{"hidden_size": 96, "num_key_value_heads": 3, "intermediate_size": 384, "vocab_size": 2048, "norm": "layernorm", "norm_place": "pre", "rope_fraction": 0.25, "attn_scale": 0.177, "parallel_block": true, "init_std_o": 0.0, "beta2": 0.95, "warmup_steps": 570, "max_seq_len": 1024}
Each number is 128 + 32 x the weight over the matrix's rms, rounded and kept within 0 to 255. Layers, rows and columns count from 0.

# layer 2 MLP up, 384x96, rms 0.111, rows 90-125, columns 0-95
[[119  65 132  97 164 122 141  95 161  34 205 126 115 150 124 140  83 107 138 158  84 183 115 166 168 182 104 115 111 118 156 126  93 137 114  74 132 112 136 120 142 124 134 143 151 148 130 172 117  95 116  99  97 166 114 139 107 160 126 149 183 111 133 137 191  99 149 142 155 131  83 144 117 105 125 173 136 143 111 133 134 119 121  96 122 144 149 175 118 105 150 111 165 102 102 100]
 [185 123 114  58 138 108  71 137  78 125 148 115  93 219 185 141  80 122 121 112  94 111 140  65 193 128 209  86 149 175  35 190 164 138 118 113  53 183 136 162 200 125 153  80  92 174 147  85  78  15 160 147  77 193  91  91 173  73 159 112 122 154 183 137 132 128 102  89 139 143 128 125 214 164 121 133 180 131 113 202 184 181 186 132 139  58  68  74 116 138 180 146  64 149 100  91]
 [156 147 101  80  74 129  72 154 109 122 109 158 158  92 171 163 141 181  59 162  84 176 193  96 215 138 155  61 107 129  59 233  92  52 130 193  82 134 154 190 149 130 156 126 115 121 153 117 109 154  80  99 101 169 158 110 120  87 109  83 185 115 165 150 117  56 158 165 113  64 129 165 157 109  68 190 141  78  54  99 170 159 111  79 133 131  74 104 121 107 139 155  76  86  58 117]
 [158 161  95 130  74  78 139 159  61 111  54 201 166  77 138 149 157 158 127 146  70 180 117 124 111 143 213 128  77 175 107 156 178  92 116 162 118 153  94 172 105 209 150 162 160 136 124 100 111  76 153 140  92 121  65 106 173 122 109  90 199 154 176 179 111  98 159 149 140 113 127 186 184 168  56 171 118  93 106  53 188 167 107  79 120 100  92 143  88 115 144 100  30  44 112  79]
 [195 138 100  73  46  62 163 137  63 149 166 157 118  82 108 105 184 174 147 127 108 143  96  91 178  85 169 133 102 169  42 193 138 134  80 169 110 100 158  85 172 107 146 146 129  88 171 116  55 100 110 172 111 103 125  94 128  88  93 135 175 151  75 190  80  42 188 147 141  88 161 129 201 126  67 161 159  76 157  47 101 221 142 161 156  72 125  57 166 143 119 158 139 113 102 112]
 [153 174 136  66 106  89 105 119   1  67  77  82 113 166 167 198 107 114 136 156 140 111 102  73 146 124 154 160  99 152 136 128  86 111  86 162  77 244 195 175 150 164 149  74  72 179 121 115 104 168 120 139 100 130  91 126 196 138 187  95  81  89 142 181  94 120 114 174 136  78 162 103 145 189 144 162 179 108 139 186 133 114 155  51 148 101 138  88 180  91  75 187 137 161  56  89]
 [108 108 100 159 147 134  82  97  68  88 118 112  96 177 106 141  95 153 111 158 125 151 145 156 135  91 163 131 156  82  99 137 185 123 119 133  86 154 145 137 125 129 140 110  64 127 124 162 182  92 255  55  95 102  46 134 118 137  95 136 146 129 155 146  95 127 125 162 202  93 127 110 130 124 159 138 125 124  44 117 149 130  78 118 125 126  87 105 176 137 100 202 164 115  97 132]
 [142 107 133  62 113  56 147 135 156 147 144 186 136 100 116 194 122 121 118 127  94 140 160 155  95 177 204  68  84 176 146 134 126  76 111 136 106 104 110 207  76 157 186 175  85 169 118 114 148  96 171 103 135 130 143 145 141  92 176  89 147 171 122 141  78 125 137 131  93 147 156 170 175 158  60 139 124  96 103 109 178 150 179  45  92 175 192 127 120  82 206 132  85  97 117 123]
 [150 193 115  96 108 134 168 181 160 124 171 173 139 232  74 125  64 101 157 132 113 112 101 107 114 211 149 140 111 134  93 126 181  49 164  91 116 133 120 161 129 138 124 136 157  65  85 136 158 171 189 102  93 124 126 146 142  99 144 150 168 199 130 109 159  73 156 130 113 121 135 135 167 166 122 125 139  91 133 104 125 143 139 129 110 122 110 115 151  69 173 201  52  98  96  99]
 [135  88 155 109 136 186 112 127  87  98 113  90 126  93  94 135  61 152 100 186  93 128 147 151 145 131 131  84 132 145 106 150 155  87 135  94 105  99 151 152 115 128 184 138 129 107 105 127 130 152  95  49 102 140 169 211 156 125 123 119 128 203 158 129 150 123 173  96 142 124 188 111 119 125 114 129  70 141 141 152 211 141 133 160 142 104  92 135 170 164 176  94 128  62 150 117]
 [156 125  99 118 112 116 139 145  86 107 120 109 149 154 127 160 144 127  86 176 111 163 138 140 149 157 143 114 114 109 100 149 130 128 104 122  72 152 119 146 117 157 171 131 144 114 144 124 113 102 157 103 116 162 110 114 133 139 120  89 139 144 129 137 105  82 176 175 139  95 144 120 120 145 120 144 119 131  89 156 141 123 133 119 134 134  82 115 156 107 125 159  82 137  96 106]
 [156  84  86  99 136  92  78 125 128  75 112 142 149  74 224 144  97 149 135 126 147 211 198  83 220 119 138 155 122 192 136 138 101 122 130 197 103 127 109 228 119 142 124 129 114 122 113  92 104  80 137 139  67 135  87  87 129  91 161 117 125 124 102 204  93  96 141 187 115 113 126 114 168 163 138 123 122 111  50 191 215 186 154 117 150 113  13 115  59  74 110 155 101 173  87 119]
 [141 159  66  81 103 115 143 162 103  98 105 151 150 135 141 154 128 149 112 152  80 154 124 126 136 147 155  98 150 147 117 141 107  97 123 136  93 112 129 159 143 169 130 130  96 130 115 119 131 128 151  94 155 145 149 150 141  97 104 127 148 122 132 146 145 109 150 161  89 108 129 121 163 140 100 155 116  78  83 161 115 141 103 115 122 101 121 117 117 114 113 156  91 107  95  95]
 [178 183 128 102  37 140  94  90  47 131  79 109 116 149 182 108 209 120 109 135 120 130 126  95 150  67 181 103  87 147 118 124 107 125  88 182  63 188 206 184 126 220 179 138 134 132 145 153 185 130 166 113 148  88 167 139 133  49 160  87 148 119 168 174 138 152 121 160 131 109 173 106 169 100  86 124 202  90  54 194 204 106  95  69 157 142 102  50 158 124  95 137  37  80 146 141]
 [208 171  76 121 143 132 121 115 111  24  49 152 143 119 129 125 118 174 120 160 161 147 203 131 122  72 130 127 181 176  94 226 158 142 149 182  94 219  93 205 150 107 133  86 180 167 139  73 121  76 129 116 101 207  90  49 116 121  94  98 103 127 192 171  84  97 134 189 160 123  97  78 135 133 124 149 101 155  86 123 156 134 119 141 131 161   0 111  68 128  98 131  85  76 120 115]
 [148 125  99  65  50 149  82  91 101 131 101 160 109 191 163 123  97 126 155 129  95 141 133 117 126 123 183 105 113 149  72 158 158  39 105 120  87 142 113 160 194 112 110  69 148 111 117 162  92 125 154 142 101 141 153 104 169  96 170  97 165  92 148 157 192 132 136 122 106 151 131  58 208 137  83 136 171  66 120 152 254 106 159 125  88  72  57 130 113 170 179 169  66  70 118  96]
 [209 120 116  97  92 112 119  80 197  73 169 156 132 205 151 129  97 129 133 135  93 126 114 134 102 126 119 140  55 200  35 137 139  87 112 141  93 133 191 109 120 103 163 155  86 134  90 150 129  97 127 144  92 217 118 107 147  39 129 126 117 219 171 123  77 125 127 109  82  96 150  95 132 156  51 156 136 143 158  86 236 213 168 158  97 154  84  69  47 142 156 146 109  98 136  81]
 [158 150 109 113  87 119 145 116  75  73  83 116  98 142 145 136 134 158 119 175 115 148 121 126 177 141 159 111 115 151 115 160 118 109  91 160  78 161 131 182 126 154 183 151 126 102 155  93  99  97 115 132 158 123 120 125 111 112 118  82 149 165 159 149 119 126 189 140 109 103 136  82 153 139 115 135 129 107  82 140 152 128 125 128 157  91  95  98 123  97 140 136 100 126  89 117]
 [ 88  90 120 146 100 188 106  81  56 138 105 135  52 194 123 124 153 157 116 191 154 148 167 183 138  85 155 130 157 144 139 147 137  93 161 141 123 166 175 180 116 195 179 152 119 143  84 108 139  75 143  68 133 164  46 171 144 102  99 121 164 140 178 118  69 166  89 144 148 120 105 156 110 135 158 166 187 126 107  75 104  89  84 111 133 107 128  50 159  61  95 163  76 125 153 129]
 [178 172 167 125  34 100  70  87 161  70  89 179 191 135 100 137 110 172  84 147 116 152 168  62 200 150 111  52  75 138  92 198 148  75 112 187 138 149 140 151 151 107 125 140 118 123  52 160 117 155 139 123 134 150 153 116 136 161 133 144 201 191 196 103 135  86 175 162  91  70 150 146 104 129  96 242 179  84  55  92 142 156  61  46 157 133 148  95 139  54  60 166 122  99  65 121]
 [114 151 147 104 133 108  72 143 153 101  91 172 118  83 106 171  90 170 111 182  79 163 152 154 147 142 125  77 135 169 134 126 131  72 158  81 149 148 123 142 167 134 102 138 162 155 187 119 114 147 108  60 150 147 156 126 142 121 120 129 172  88 223 128 118  70 155 122  94  90 125 182  93 173 102 170 104  75 135 106 196 196 105  81 103 175  97 112  64 136 161 109 146  70 150  70]
 [147 103 106  90  69 133 133 147  77 104 118 184 130 128 100 178 144 154  95 124 114 155 174 117 186 104 127  55 150 155  60 156  80 127 142 163 101 147 158 118 129 122  94 141 157 151 146 153 104 127 136 146 130 112  79 122 130 113 115 114 190 119 146 155 106  98 174 213 121 126 138 118 133 124  86 167 159 125  82 150 150 115 107 142 127 129 120 127  98 117 131 172  88  92  84  88]
 [126  43 130 104 150  79 137 126 113  74  87  85 136  65 131 140 121 136 117 155 137 137 174 169 126 163 113 138 126 157 141 131 116  88 118 160 127 112 162 162 120 126 170  73 168 153 112 154 104 119 109 103 141 107  76 122 123 133 169 122 170 102 189 204 140 118 145 156 128  98 134 121 175 165 146 128 101 143 135 127 162 134 120 138 126  84 180 108 155 111 120  67 132 153 131  93]
 [186 214 101 108  44  68 150 187 134 103 114 217 162  93 147 203 132 117 121 119  91 119 136 123 106 123 148 105 125 164 116 135 171 176  86 166  91 135 134 164  93 138  87  99  89 120  90 153 180 129  99  99  67 109 154  99 215 135 155 126 133 148 126 157 103 135 149 196 120 103 150 170 163 134 106 150 129 133  85 112 151 121 151  69  96 135 168 134 145  78 103 188 123 149  63 103]
 [114 146  96 119 116 152 127 134 182 109 182 133  93 175 100 132  75 101 129 113  58 143 117  94 219 196  93 155 133 143 114 181  87 118 150 177 112 161 164 124 129  97 129 173 153 133  74 130 107 159 146 144  90 131 112 110 137 129 122 145 171 138 192  90 115  82 140 162 110 134 102 115 110 145  49 108 116  62 146 111 113 150  42  92 131 180  77 104 109  94 142 144  63 157 127 158]
 [114  91  93 157 130 106 116 101 106 112 100  73 136 145 169  88 137 134 120 117  99 177 132  76 173 148 128  78 140 177  92 142 129 114  93 171 109 115  96 154 200 128 127 113 113 103  86 146  97  99 125 107  90 181 123 138 161 150 104 129 148  96 127 169 146 100 168 129 186  87 105 182 152  97 178 155 155 127 161 108 122 158 110 121 134  77 112 124 164 126 124  85 141 160 132  91]
 [115 130  90  92 124 100 136 162 113  73 132 155 142 169 106 123 107 130 121 144 101 145 147 181 163 128 138 107 125 147  92 123 125 108 124 156 103 145 144 148 135 154 153 144 130 141 101 130 114  98 122  99 142 141 117 131 114  74 118  86 126 163 163 135 107 110 144 139 111 142 119  98 132 150 100 117 141 139  93 132 157 146 117 102 108 145 113  89 136  97 152 168 112 120  99 106]
 [130 114  99  90 138  86 132 125  83 113  83 139 104 149 136 125 133 136 115 128 111 170 149 134 179 125 146 115  73 164 105 166 123 118 103 136  79 118 135 118 128 174 143 102 109 119 115 135 104 121 166 102 142 158 127 153 123 154 112 101 144 128 146 150  66 109 189 139 112 130 182 162 197 144 131 167  99 104  83 146 138 188 134 113 115 116 145  99 157  85 183 129 109 116  93  90]
 [150 166  84  79  82 126 131 115 119  79 101 134 167 134 159 156 118 132 108 171 107 166 134 124 176 155 158  89 108 137 115 146 117 105 101 153  79 148 168 149 146 160 175 151 107 115 125 125 103  99 139 117 127 139 131 113 130 120 115 135 165 110 170 129 100 111 168 128 125 120 144 122 126 131 103 153 162 105  90 125 152 165 122  88 160  91 108  98 145  96 125 195 101 111 110 107]
 [176 148  83  91 128 180 118 218 123  80 159 179  96  66 133 159  67 142 118  99  89 159 202  90 162 131 155  90  68 186  12 205 133 147 145 123  69 134  82 194 131 120 116 178 168 112 128 115 106  90 141 177  72 121 116 131 138 106 114 124 183 173  77 172 131  99 211 126 162 100 138 122 134 155 107 136 105 121  98 104 196 130 159 111 132  78  89 137 133 136 176 166  47  91 118  97]
 [109 116 126  99  89  85 109 134 120 104 118 110 127 132 150 151 111 146  97 164 134 161 161 142 174 123 148 120 105 136 117 191 107 104 122 128  82 142 126 194 142 135 168 130 121 104 138 133 151 145 104 102 103 109  79 138 147 110 107 116 136 110 130 136 135  84 189 134 116 121 132 110 132 133 118 134 118 128  79 137 134 109 120 111 140 117 116 106 124  92 118 170 118 115  70 139]
 [147 138  82  92  43  66 119 159 150 155 128 140 142 114 110 183 119 152 119 123  86 141 226  96 165 168 134  66  80 117  73 215 150 130  76 168  63 179 119 144 154 100 147 128 100 123  99 148  89 125 190 119 101 206 193 105 102 127 163 118 182 124 162 126 120  29 171 165 105 153 128  81 159 141 106 131 109 129 128 192 118 154 135  43 109 133 158  73 118  90 156 119  85 156 109 166]
 [132  96  72  76 103 107 123 127  78 103  92 161  97 122 114 155 130 148  55 184 133 178 133 111 145 112 145  82 124 188  83 128 134 136 138 119  82 164 111 141 142 128 153 154 118  90 120  83 138 118 148 121 126 131  93 133 116  77  93  69 140 152 129 142  93  90 178 141 117 117 128 163 150 136 150 156 146 102  86  74 171 188 149 100 189 121  73  91 112  99 126 131 120 107  78  82]
 [102 154 121 104 107  93  91 132 101  65 123 159 123 156 130 185 150 130 102 175 118 151 126  70 134 129 193  35  99 125 105 128  96  99  93 164  89 147 158 171 160 158 174 136  92 103 100  94 101 112 164  58 120  94 146 141 162  82 144 110 123 102 157 184 148 111 163 181 143 101  99 104 176 170  90 138 218 108  98 130 115 176 109 101 168  84 132  98 157 129 119 133 120  93 130  68]
 [179 186  83 111 113 133  98 142 113  65 128 113  88 189 139 152 178 141 157 134  87 136 128  92 153 101 156 179 195 160  65 153 126  79 136 121  75 166 156 148 172 111 138 126 122 147  96 133 120 113 157 156  48 156 118  44 142 132 113 102 114 144 153  89 121 133 114 164 135 109 169 116 163 179  98 142 186  21 148 138 159 159 165 128 153 133  31  67 145 128 125 151 130 145 122 128]
 [165 157  79  78 104 124  92 125 132 109 115 188 146 113 141 150 114 144  65 177  95 174 129 131 192 174 168  90 104 133  95 163 113  48 121 131 111 166 144 166 131 143 149 137  92 104 110 137 103 112 151 130 115 140 128 141 136 106 126 100 157 136 168 120 124  84 173 118 115  84 112 121 181 141 105 165 124  89  89 129 164 150 120 104 181 101 124 106 121 121 122 202  96 130  55  68]]
# layer 2 MLP down (transposed), 384x96, rms 0.0722, rows 90-125, columns 0-95
[[167 141 176 120  41  77  73 110 102 158  69 149 117 145 153 110  85 161 118  86 200 125 119  57 143 104 150 154  82 148 101 153 192  51  97 176 146  85 172  77 144 155 164  93 133  97 131  78 147 148 169 172 123  81 157 178 168 132 186  78 167 103 123 110 102 135 102 104 115  83 185 132 145 117 102 137 128  71 143 120 136 154 151 147 130 164 145  70  91 165 153 122 143 140 153 160]
 [194 149 175  44 139 132 113 154 101 155 236 128 112 110 167  94  98 114 122 105 168 120 117 210 160  81 143 138 109 194 108 162 151 235  35 131 125 140 114 112 153  59  96 135  40 207  63 159  85  88 121 206  65  97  53  77  95 164  71 118  83 123 117  76 165 135  88 102 113 179 147 147 170 147 157 105  57 208  99 124 185 196 200 165 100 141 147 221 138 125  32 126  82 167 193  55]
 [146  88 135  83 132 149 127 168 122 134 112 116 109 170 165 109 113 123  80 131 140  82 136 112 163 107 125  92 127 138 144  97 114 138 114 109  82 109 162 172 103 146 125  92 125 142  82 120 110 105 135 143 138 175 145 128  95  97 105 128 109 141 103 140 168 167 182 148 128 134 126 154 104 118  77 148 138 114  99 111 139 121 141 123 164 143  70 170 180 145 136 169 147 151 126 133]
 [148 177 106 142 162 148 124 119 109  97 131 144 134 126 149  78 119 158  84 158 124 186 132 130 175 166 135  73 191 158 100 112  92  89 160 114 126 118 122 155 136 133 134 139 200 131  85  87 113 147 146 103  76 161 138 156 158 106  78 110 139 106  94  86 135 132 162 164 143  97  96 149  85  88 131 130 110 100 156 107 140 145 116 123 148 142 122 114 138 131 130 101 172  99 134 107]
 [122 118 113 176 201 225 122 108 143 107 136  94 103 108 164  59  74 103  99 194 159 124 108 191 106 142 108 147 137 183 170 118 104 197 117  46 124 109 136 121 117 178 161  56 102 128  24 191 134 226 140 100 156 112 123 142  96 193 108 116 121  74 128  97 151 154 103 138 109 156 101  67  67 115 217  94 138 206 155 139 121 110 120 103  52 128 124 150 150 121 113 105 145 153 151 110]
 [160 138 159 147 163 129  90 153 105 109  99 211 160 109 145 154 107 123 109  66 153 116 108  72 195 125 180 112 152 128 134  88 131 144 150 174 126  79 154  91 175 117 131 141 188 169 187 110 122 165  91 124 166  49 118 161 124  88 120 146 181  43  73 171 183 113 157 180 110 161  73 128 156 179 112  85  39  59  81 166  25  72 186 161  86 189 133  98  77 119  62  58  85 144 209 149]
 [170  73 160  78 136  80 102 125 177 146  95 117 154  74 144 144 152 113 101 113 132 105 117 145 151 154 147 182 153 137 105 150  68 157 149  89  95 136 134 124  97 126 180  95 105 156 170 147  89 152 113 157 151 158 122 104 162 101 143 120 153 142 140  82 169 109 184 110 133 140 138  96  77 145  45 116 118 125  95 149 150 123  77 120 158 135 205  96 183  77 121  84 139 158  68 183]
 [ 69 148 138 120  97 149 138 139 133  82 130 117 151 146 133 132 111 129 118 140 102 146 119 153 121 161 130 132 171 103 144 133 134 118 123 138 147 126  93 150 114 103 138 147 150  85 130  93 119 127 155 107 140 226 140  79 124 133  73 137 121 100 146  73 143 156 137 131 135  99  95 117 114 100 169 163 138 144 137  90 125 100 108 150 174 161 113 134 133 119  94 152 129 201 105  59]
 [140  82  74 149 142 100 117  92 104 190 155 124 146  79 217  96 124 125  98 123  92 163 152 192 138 152 127  88 196 159 162 160 132 136 136 171  78 103 145 107 140 121 178 119  71 177 122 151 168  92 124 154 108 140 187 113 108 124  86 138 109  90 147 137 156 137  94 132 185  87  85 105 105  58 120 131  98 127 108 139 134  92 152 108 154 132 169 115 134 131 103  75 136 133 125 168]
 [128 127 119  84 127 133 140 119 149 102 117 140 127 115 120 125 134 125 115 150 132 112 136 103 136 127 157 118 117 133 132 156 127 123 137 151 129 148 126 128 107 113 150 122 125 129 134 124 114 150 142 123 121 135 115 131 144 126 117 152 118 116 113 124 135 127 133 124 121 149 128 141 107 115 110 140 127 117 124 123 132 131 122 122 119 125 155 113 131 135 110 132 133 146 122 146]
 [135 123  55  71 100  99 149 137  95  82 100 120 154 141 125 161 116 140  76 197  90 161 151 147 181 129 170  99 107 166  99 150 126 137 118 129  75 126 123 186 144 162 165 125 123 111 143  95 121 101 172  98 152 139 114 117 135 121 111  99 178 156 128 153 138 106 194 186 111  89 128 125 133 117 136 161 130 104  73 133 138 120 130 106 124 121  98 134 126 104 161 176 108 129  74 112]
 [ 72 143 108  79 183 108 128 138 150 164  95 118 160 129 124 121  80 121 142 135 107 112 129  85 184 123 121 120 124 140 115 150 123 133 152 112 115 118 147 158 111 178 180 129  93 138 142  94 167 146 176 157  92  98 180 105 106 120 123 111 171  98 130 118 162 126 124 121 137 168 155 152 129  76  99 118 159 153 137  86 161 153  84 123 116 117  99 122 114  69 126 125 145 149 131 142]
 [128 130  59  89 112 118 128 124 126  88 118 137 154 142 139 135 137 138  64 179  81 152 174 134 176 163 174  91 113 161 113 141 135 120 121 144  51 124 129 168 158 188 141 132 118 113 128 118 127 138 149 105 146 130 101 137 133  88 114 111 182 157 131 144 136 106 193 181 100  71 128 142 147 106  96 168 150  75  79 119 128 147 116 122 129 120 109 130 116  99 167 172 115  99  69  99]
 [147 174 150 104 160  27  77 129 166 166 112 116 172 168  94 139  99 191  38 182 112 204  97  87 151 118 116 115 125 115 163 150 127  63 105 119 105 118 122 156 167 148 168 161 120 143 167 202 159  97 121 106  99 107 115 154 118 129 131 160 161  60 145 133 155  84 150  85  59 109 168 136 233  98 108  83 131 191 112 130 112 143 115  92 173 136 175 116 175  51 116  88  23 134 151 159]
 [ 93 152 139  95 127 126 150 169 129 113 123 121 158 155 127 130 100 156 143 145 134  79 139 132 176 112 136 108 109  72 116 118 177 115 134 142 168 123 161 114  83 168 122 156 106 159 132  88 144  88 113 134 120 123 146 108 128  96 141 120 104 130 114 133 123 128 129  87 117 113 136 150 145 127 142  99 107  94 144  95 140 127 104 123 125 145 164 145 149 147 151 138 140  62 121 141]
 [136 111 163  71  92 114  94 108 154 136 199 133 155  81 129 155 119 140 134  65  76 148 151 167 211 128  66 170 120 146 103 134 131 157  34  80 155 169  80 100 168  82 133 121  63 111 162 102  84 125 128 178 145 130  81  73 104 146 125  59 116 118 141 100 113 130 106 144 177 168 157 138 130  89 144 131 157 209 104 109 156 178 187 139  92 140 145 156 162 116  62 131  69 221 152 108]
 [ 95 106 169  94  98 153 124 154  78 179  98 131 167 134 158 150 137 156  62 129 143 124 179 130 153 135 164 143 139 125 113 122 153 203  95  90 177 152  59 104 155 151 132 105 100  94 168  65  98  93 146 103 214  78 120 120 154 167  93 109  95  67 132  81  82 154 150 182 183  91  92  90 124 154 162  74 169 141 102  78  74 165  98 123 100 109 111 184 135 133 113 148 123 163 139 111]
 [159 128  91  64  76 124 143 116 107  89  89 131 129 149 132 143 119 161  76 220 110 163 148 141 191 130 167 113 108 164 100 154 121 107 108 154  65 149 142 194 157 148 161 137 106 106 122 124 125 100 138  88 156 118 118 157 142  91 126 115 187 176 140 167 126 110 192 158  96  83 140 127 133 123 143 155 148  97  74  96 133 127 135 130 125  98  81 133 113  80 178 149 108 134  98  97]
 [169 172 124 116 156  53 108 122 114  94 105 100 161  81 132 156 101 103 102 131 135 133 125 138  92 152 132 164 114 113 117  85 159 120 157  95 103  84 151 147 110 169 126 144 132 160 129 168  93 144 113 144 128 131 120 117 160 147 143 126  90 111 144 139 165 123 164  89 126 119 139 140 111 110 115  70 110 118 104 157 154 128 155 129 111 137 151 135 145 117 166 169 144 136  88  98]
 [164 136 160 131  66 104  72 156 192 128  62 108 171 185  82 110 176  82 132 114 106  96 155  65 169  97 187 152  57 177 131  19 148 178 141  87 147 160 119 139 103 161 143  74 165 105 106 141 121 113 174 117 174 177 125 178 127 142 170 169  92 126 141 166 176 249 112 156 138 106 110 178  21 133 116 116 147 143 114  86  95  99 143  67 124 120 145 171 134 114  65  95 119 163  67 123]
 [ 96  78 152 131 126 114 159  59 154 104 119 182 149 131  65 153 116 154  75 167 102 145 141 127 233 137 143  92 127 223 130 128 164 116 159 109 154 144 129 174 147 141 149 114 133 107 159 137 138 125 149  76 140 160  97 112 190 120 120  98 156 111 125 127  94  97 148 135  95  81  92 181 123 113  96 157 116  97 109 107 152  72 127 164 168 166 105 132  76 154 128 139  93 104 145  84]
 [128 122  50  65 101 160 116 176 126  85  75 148 141 133 148 160 138 124 121 178 109 149 156  98 207 104 200 117 128 155  93 127 101 127 123 175  82 141 136 182 127 173 134 148 131 156 125 110 109 135 126 112 140 142 116 146  59  74  89 108 166 134 121 148 164 119 197 191 118 120 144 142 134 113 105 125 167 124  70 135 133 119 120 117 107 132 120 121  77  87 171 235  65 124  63 128]
 [ 97 118 151  89 111 124  93 129 134 136 115 140 126 143 123 133 118 128 145 127 127 137 131 111 131 171 131 135 130 140 126 146 147 133 122 152 112 131 138 111 123 132 129 126 123 123 162  67 144 139 146 142 106 122 123 129 120 138 133 144 133 138 123 122 157 120 114 148 144  97 104 136 123 113 101 136 141  84 123 141 163 157 129 140 127 144 135 106 119 153 138 108 126 116 101 125]
 [103 137 137 129 104 160 133 153 153 177  91 144 107 198 121 143 105 144  81 167 143 142 126  90 208 139 126 138 201 130 103 137  90  78 160 131  81 126 155  85 116 107 123 154 144 129 150 147 138 112 151 109 208 136 115 113  82 121  92 142 134 116 108 175 110 152 141 111 110 125 138  88 161 143 137 107 106 138  98 114  53 121 120 175 134 163  64 138 129 142 122 138 119 117  99  68]
 [123 115 146  93 107  18 157 109  89 143  98 123 153 132 140 183 134 189  71 112 111 133  97 115  88  67 141  93  96 121 138 113 175 181 159  90 134 100 131 172  61 155 184 100  70 136 161 154 139  37 120  65 151 124 168 150  15 102 130 161  69 180 129 217 186 135  74 101 185  74 151 144 127 124 178 166 111 194 111 161 104  78 145 172 198 115 162 180 183 152 150 132 204  58 133 103]
 [ 86 200 149  67 136 140 134 130 145 147 118 132 121 116 135 139  99 152 107 180 142 132 145 114 137 138  94 112 114 125 132 124 160 148 116 108 153 185 134 157 113 136 106 104 126 122 114 103 154  96  99 133 183 148 182 102 115 134 165 119  66 147 102 129 125 144 110 145 110 139 122 124 119 101 114  84  96 116 112 132 140 122 125 149 135 136 161 175  98 133 102 135 145 136  73 104]
 [137 132  80  72 114 120 130 135 111  96 118 139 147 141 149 152 133 154  76 171  84 161 154 116 186 148 179 110 111 178 100 161 129 131  99 150  70 135 131 171 172 157 162 134 124 113 127 124 139 116 152 102 123 145 111 140 120  99  94 127 153 155 146 152 121 115 185 158 126  78 127 129 126 110 100 155 123  99  90 113 140 149 120  99 151 107  92 119 119 118 183 154  95 123  90 119]
 [148 100  92  73 112 103 104 135  83  76  99 184 135 122 151 195 146 132  95 191  76 185 169 149 206  78 160 103 101 155 131 181  89 111 114 171  45 129  93 188 134 172 150 118  85  83  89 143 117 117 123  79 139 166 132 114 128 101  97 100 181 153 169 181 102  89 187 129 115 130 143 141 170 159 110 145 125  72  87 142 132 142 160  94 130 128 116 123 128 118 175 175 120 105  85 106]
 [136 141  78  54 103 116 117 135 116  80  98 124 165 138 154 117 133 140 108 178 115 152 129 136 205 134 149  95 107 134  68 166 102 132 131 140  72 137 132 145 150 177 170 127 109 104 111 131 121 106 148 105 118 149 115 130 130 121 125 133 187 153 165 137 122 128 215 141 129  93 157 111 110 112 134 171 114 106  73 141 134 120 125 110 146  96  92 119 123 105 140 212 138 109  89 101]
 [161 120  83  91 166 144 104 128 149  83  81 141 130  86 115 142  75 148 118 185 105 136 135 147 141 140 139 136 139 117  78 149 144 171 132 121 102 115 123 180 117 135  98 111 124 117 134 106 104 167 136  99 166 107 120 129 146 103 122 160 197 184 101 152 112 128 162 134 103 127 104 124  73  97 129 134 209 158 127 131 132 100 111 110 136 115 124 122 135 136 153  87 103 211 119  81]
 [118  84 117  46  69 127 121 129 109  85  88 127 121 160 121 162 145 160  47 218 113 164 148 119 239 144 136 113 115 151 110 209 109 100 103 138  40 161 122 211 140 138 185 125 123 123 146 139 133 133 158  83 154 102 113 133 119 126  71 111 176 121 156 136 120  45 224 165 122  94 142 133 156 119 148 169 143 116  70 115 127  97 135 103 129 109  85 136  97  86 157 198 102 131  50 120]
 [164  34 166  96 193  49 123 180  82 145  66 112 153 155 131  86 180 160 164 118 164 151 193  68 144 121 136  69  47 216 111 134 170 165 114 134  29 172  33  67  77 157 217 158 116  73 161 242  92 155 160 121 147 185 198 168 117 109 137 167  75 164  54 154 155  74 180 102 127 207 112 168  85 161 121 149 106  80  61 152 132 147 154  68  80  93 159 123 129 133 135  94 109 130 143 140]
 [126 104  71  45 139 142 151 135 123  84 103 104 149 148 107 207  80 117  53 193 128 164 111 145 193 111 148 149 106 176  91 162 105 148 138  72  89 122 106 221 118 175 162 156 119 129 106 136  81  80 115  91 206 107  93 135  84 111  91 127 156 159 143 135 140 109 167 162 140 180 131 135 114 115 132 177 146  98 106 118 137 105 156  90 156 163  84 112 130 110 136 196 108 107  85 115]
 [146 122 116  83 154 122  92 132  97 114 111 135 158 170 129 127 103 128  70 144  83 138 126 121 143 109 142  98 141 156 135 126 124 147 114 146 111 135 158 126 169 179  98 117 142 132 179 106 134 143 131 136 133 127 105 119 169 111 134 122 140 119 172 162 144  95 177 161 120  83 158 124 162 122 122 132 150  84  67  99  69 107 148 100 120 136 108 137 124 101 150 123 116 121 157 113]
 [130 114 162 106 118 110 114 204  64 131 125 117 103  94 181 127  52  80 182 128 138 170 132 194 100 178 111 121 198 186 156  82 180 166  18 130 144 152  86 119 189  98 106  94 121 164 124 118 104 123 135 176 100 147  91 147 125  98 128 109 122 103 134 142 169 115 157  80 190  78 106 125 127 143 133 104  68 158 133 128 138  47 189 161 100 140 116 201 198 110 144  43  98 167 127 112]
 [119 130  89  45 145 120 123 137 147 122 117 145 148 137 128 154 141 119  96 176 106 120 149 155 187 132 138  95 120 161  93 124 103 108 145 135  75 133 125 152 164 161 135 111  94 120 117 147 108 105 123 116 122 145 122 102 119 114 119 124 152 139 130 118 119 118 185 140 133 137 156 118 126  79 100 177 134  91 108 115 143 129 121 129 151 132 107 163 130 137 128 195 132 123 126 100]]